Weights of a small GPT-style language model, trained from scratch on English Wikipedia.
Size: 13 layers, width 96, 3 heads of 32, MLP 256 SwiGLU, 2.23M parameters.
Architecture: LayerNorm before each block, rotary positions.
Each number is 128 + 32 x the weight over its row's rms, rounded and kept within 0 to 255. Layers, rows and columns count from 0. Numbers have three digits each. The size before them is the row's rms in percent of the matrix's.

# layer 5 attention value, 96x96, rms 0.409, rows 0-95, columns 0-47
113:100055108158190162122115070116153143115130130140156098185154152148139138064111084077121107076162143143122123181139130108173099158064092171130116
108:167101101135079086080126151118124098188083058127092118104127150114161141113176173139195118144108095140129163123137114111180150082092143101136100
104:139148066113138113134113149111092163136134118155115092120159161106142124073168153108163155066124156143109089128136126147150141176221079093157165
107:139102198135108102103027145130110176145193059147090146099126120156111104088154174127107099127107187149120132126120109108168148125130125141065063
103:108083107139127118154091134146122070079107141140106168130188148115100163154167168134216183109150126160073112120125064109139095135116128097151075
119:124109113137146142128105153148082159049051135127154147200144128160123152067137144111114129148123142157150151113086182217156113083100164115113160
115:163144180140074155108179125162119124096112126130128138126124118136121161066118164090113124074102098135148053102126202119119153126169111150132118
108:136076154149139150078095108154161167149115095156147122155196136131125106196158073145131110105092087073075148113084128136160097146139107068150191
109:128127097234087118137188145075148151136081118092136123131132086165112136118179112135069114129075110163121157171173158145135151160134149082134119
110:150099135136126114129097120151088102144108131112151203125151126071173132164066186083079122064108113156175133153143148067128109154103088104104104
109:151068167108120122156169168096147144079090155175140102081076129133145148143075119127117197111131102131123170146092096126116130161098165084088117
107:087114081119132146146105135094150154181086077135129172089144158138171151114117150101166123131103105091151151153095152074099163165095151130093209
110:137124096133104137152153180152112179159135137145125106126078161108131118113104134144183101145102067091147115175123106129135167119174098173072165
109:134128101160076139212142101135119147116127108183171132110146090097172098110139128154087106134192153058161097089160103104136106104111061117164141
109:112129093142076117136107136169095163155150120135143098107067152134111106133102106099074159110066164101068188157086157169068110113170091167122088
108:123138107139089162160152142100114112126169083150138107130142133102167194141140122108117153124073123086186145047126088148084128146106153118072101
111:107177143172132083117169119141124136162168147101089110121157110069115194156168068096166140113150177095145099030102173112117140119155088069078120
103:124138094126189154142132147123119181113183138119132137116134081081136179057183162126097130099114147141133158143154077136157136158132082100173138
111:104166064145108035151167160205076101140132154107103075152145168211152161111119118098128104133205157117130109123141110087128091127105173157143106
114:084127130136152162156195107042069142184120095122149112131159102128159168170122106161187118094172170182091071091125139192115138126120086102095134
104:111079132123092068110144100117151089077166159158111139216152092128198097065155102115135138182172102129158157114148092118110121129155147069109184
110:116095118117135137106119130083144198118117052164136059107173124154073179159195137161121142101152146151132115106150150107124107112165148137088063
105:202116181141162117182107102107138087202140138064150079115125106152073204100107132137096098152120132097070125098112120141168163083142108122130133
107:232193138121197134090145166086105127109089108135162126098135196158174139177089141120126132107173180103118140140130149111123126160187129130173163
112:138093125108106132156157116116129239170146180119133142147156126118151113124065137144128149176095057125117133047134133119115121157132170132201101
102:164079086205147141105116133168108122131137115138143149158120120129114128165153102104092180140177138110123145073153139103121126109132161138110143
106:121036162086088113125133131128128148127120153159123155145140142102110142096183107157072068125126131109126098155111123122086115090194157115136117
114:065111067191061178103139107115135092146130100105142156107154139145152179187138139140136133090123112089158128154118100143160118079128138139166159
108:119087082075152083135103137120135142111136169138081072125191100140110104165071136082130139180106187104101162114166180181079128183089107120088171
114:156198129103101144074139104185139164114123081121114144134144117062196176104145149186184096107109138162114133114116188118152136155072170152096178
109:100140191099117174146102089095174111140125134107142078144135155106110076163145166149137096143121165168119189100129135152143103105167124149136132
104:179115150115144135090167094160163156165162129117109135162140140129197147115138119151113142095135129124151174140175091167049121138137158156139103
063:158057146096114147125141137056125095094103136130219092171124087143107109136094173150151144149124173110123067102097121169165164085085147187130137
057:152103114184171173062130066138138137130117108114153155128154112098128115102115119101194135108143123075197108122138117147134120074126131139155146
061:170142129203058098142106109103131155111117131069107127182140159141109088087127092043156138114119137099164131194101138114117122147154144148121149
056:155142089112153103121103176073129107096135093167087117131156121107110171127147135200173149084152117105106131106100086171130163143189179135088175
057:111136108175141092099125113069147118114139185131146161116130091018112126136126133123173110129126150159113152180142105109107169112163140135104139
056:114082176074118119127070110104130147133118106157113133086117147111139155103112168139125152143082123207134149142126148125136146125058153134120091
054:163106150123138111025116102134202150113119132131146103107140084159126110128125128082083074152127157104125180108123183153165121142118185141075170
056:110157139090209082135148186101061118101119167113118153152080185139177115110126111183141120164148203080128136141176089138115103094161171152139134
056:060120114181103138079153118099096099132143119105109131154113156130232166159138125064172116097174132160145112100095142126128147111116156134130192
060:091159071123121138117142165128155113117116139117093107181090186134154109169142132123133120175087151118096168166104141136134114152132119127112154
055:082120136089181105133119141126113111141107122110063166162177087164108104111150119125102058113112183149162135122124079160195115093206148058077123
060:155144089079099131167089140061182158129153144146150109117143175146104113150117138147227109163125131133154191103123131127060164088156117187129107
063:134158120130145143070140111150120141139162040117136129095073074157177114174147142128108151087159155116169140128160106092125095101150072122149177
059:122087131164160124122151097126103178144115184114144182181136147102148171055069110098089098102105140117121162124113106121037177108174138130136160
059:114136114181162155148114085160133134140091126130103071138125142203111130043167136082128141131131120107150117174135108199187072185155156071113119
066:067144148107125125088146108177121132172137158135116153071122130122132153090104126169201133097186192132155101193109073123154131105040103167183140
055:174126103074124105074159124172171171073170159173112177173095077116113112120150129031170133177134104113087120100155164088127092133099129091142112
058:140105174147133146161130139113127160086163161171158076078099068108081095106150161148106107141133126130163125153078142108162129117156112098198103
057:197088132143141121150124106150134171122109126155079084148242086101124135099142119121133050075097159092133110147152106107175091107102132100110158
056:145109112126129097096112135128109158161065159062105103152161074119145137120094135114093167138143116123065180117147091170158120111147183128073106
059:162146116120072133124137095113064153175103135151129160142141082133199120121159082130154164131072191105125146107154153172089148105090136098121172
062:082108117144116106132142143133145116128151140089171110169079124092166119082144176047129081127077075125189134183150112179144168167128092126104184
054:163185117169128147103062109094097093141132094183162101149105146159158109166160108133146155132151075074173151076076153157134134073132082128133165
056:148161123177146076108054135145117056132153117098123144100104059139136164079154102096164139154138100133199132132147098164145090067146140149145098
054:077085126101157103138104155089191134129110143142115150128112069089102190078164070165127156072118182112122149146122129104126085129158113155069111
062:108083093081187095121065143070129138143138112130145172098109172102113094143133156097134153130122157145084160136186139135156120123115086080177127
057:110150179139109117118203132134125110101101140076155106128133147126102124120150107103129155118135193116151152145120118106145100135120193126150100
066:133118124150136143135147109073165094076153150134161133195092118181156164126153126144084156123106127109061132105161151172253092075141116146136084
064:126098079149099161164120148109107117090155156150141124138116198175121134109087123087119107118071113143124150147089115139106180143132132182130130
057:134131094098120177103145104147120142105124139124135183116135075169054120121107146053100105101128140127142118117134214168121114114106132137081127
061:138140174149151097136126085154108129137069213089137111118102139085151096171149066163123106113136130186158111125095126187086072167124119107173108
064:077110126189150164108103104113128154137175125180158127119154090122172105082153152113092135137116113136152216164100123084111091153102126183111072
117:077151134134146110061175158147120123094117170133139167173095163146177081095104125130129111089146150157119131205128118143135124171122104108164155
125:173085215104167091070074148136162151127106129117093158145173082128094103124107193122146094146149126176070114115143135103155146134118162117140074
127:091147112106083181151137117155138087129116114132120127160108139134190175128138149204151133101123105195095144121143144145118117076090120132107105
120:178040119079151087142156140212125108098116167153108132136068132141136144119198090125143200112140074116129115151132056129100120128100136122125098
128:128144161096104140144090149184086147081051070141164113097100169199096161059121185090150105138115143136148087145085149184153107103109143223143064
122:141119196089157160121095106103151126123153153161132186147165099108135133125089100123067065141117163087101160115085174096105122136132169142086148
118:099215063139121140170074140157110092110156194136092208159105119127095096055134127154114101120185148107127102154151151074140130109132089167161165
120:168164124098129144145116156114153123187188101114094125146148153089114111144158173110112110096059129137064149141104162158164160111169140114079082
121:148164181151105054126117142142104158113143170130100087152127121109110142059144080117110124173128148149104165166126153125119134158140175154082062
124:168133120081136106173170151072074160127082146143160081150149121096156148114116137109083115117139142128075136113175156123130095149130080091216089
113:099091178112105116143167078157126171148142151133144106166121096113097103100168129189128072116112070142182105156106078127165127130168117140148075
122:147148155108089148125149083192147098159134097118096104119141071160135168115136079142061144092134144126139133082166179127110133121135132088139125
125:092178120095177116129152164149100120138174148051141159128115092042159147171105163103154089156145171163112070087144127156131140100092128112129119
123:162147204149127155133104071111152094174097104145199151074130154085136087161150124184168075133137109095141106158074107126133163087065086119162127
109:111143161111158135158160132117136134136126169196126134164172156156152070134133053131155157198206099136140082058162150140125101165109121090140108
118:116123069138203147133138100191127136084098139112118067181184150141166094154102127060143121124177150104162139137093128150085113128155141144118177
124:139157135083165134116134063112117126138197135100108145174123159132095170124118090136151170078157162130053067074120131137098089155185087192182113
121:116105108123060164100105104169144176167136128116154157171145161153137054125120168140067141145096045131113149150150118097034137147112164164170134
119:083146128103132084127104095123162125108030159097116128137168118152089133132079141113131155173143123157118137144084124156108121182075184134141127
118:106115113163090124119028111128098179098161082162115160123183092077108125143130141095127148086125136139155141081122093060083114125179113115124066
120:200152167183099126102153125141088162114102150071136141161077114114125115132150086125146082146039086162162089082072162159116138128155120099126169
122:193151121101142155148164127112129145079103122189130196111142083094175110077080162139152135128127106102144132131190122097141128185129140152156154
124:126141154203230174125137128101143109141149146063151110109127122174079173112109134081086109140130134135128181141147107089137150104105122113138106
121:118184166071155132117110152130102157150130119134137097082151143151180128088213134122100123127085149149150156145123017192124128140178118113158143
119:151117095128123048087120117159054128160100081106135137138145197147133128111116116171134149166165155150147152100126132149124131092144175162153154
123:185148051226117166127129155114086177156102106133145135116132125199090137175131096132127178087163084121058147151096155105167147134103141123164132
121:093148165087139161073144155068128109044083152144119105104105146116072165131147153162131140083131143193141108148154194105097148115159151111096125
125:104127151119131145082095189146120122127103104135124174161117166120159142145112122081145156133105098117096122153106162107157132105215133081160130
119:126131084117137122130116129132126080091104105146134213177157118111163151117108124099162178135103085143176157092074132137089144139075148078119157
121:153125090096144122106131151090152122145185115121091107121088151128139155025123159132203119133137107125134132145136166074122172115107114129121168
126:152142139083130132185087157110070110154169136164124055110118144152094075175061139165162151141117122110101140085093113127070156163061066123062150
118:106091129125146150144129128072119145197105060126168119185150127138102142143123134099166115089173145136130111160140146130107146128144100179113107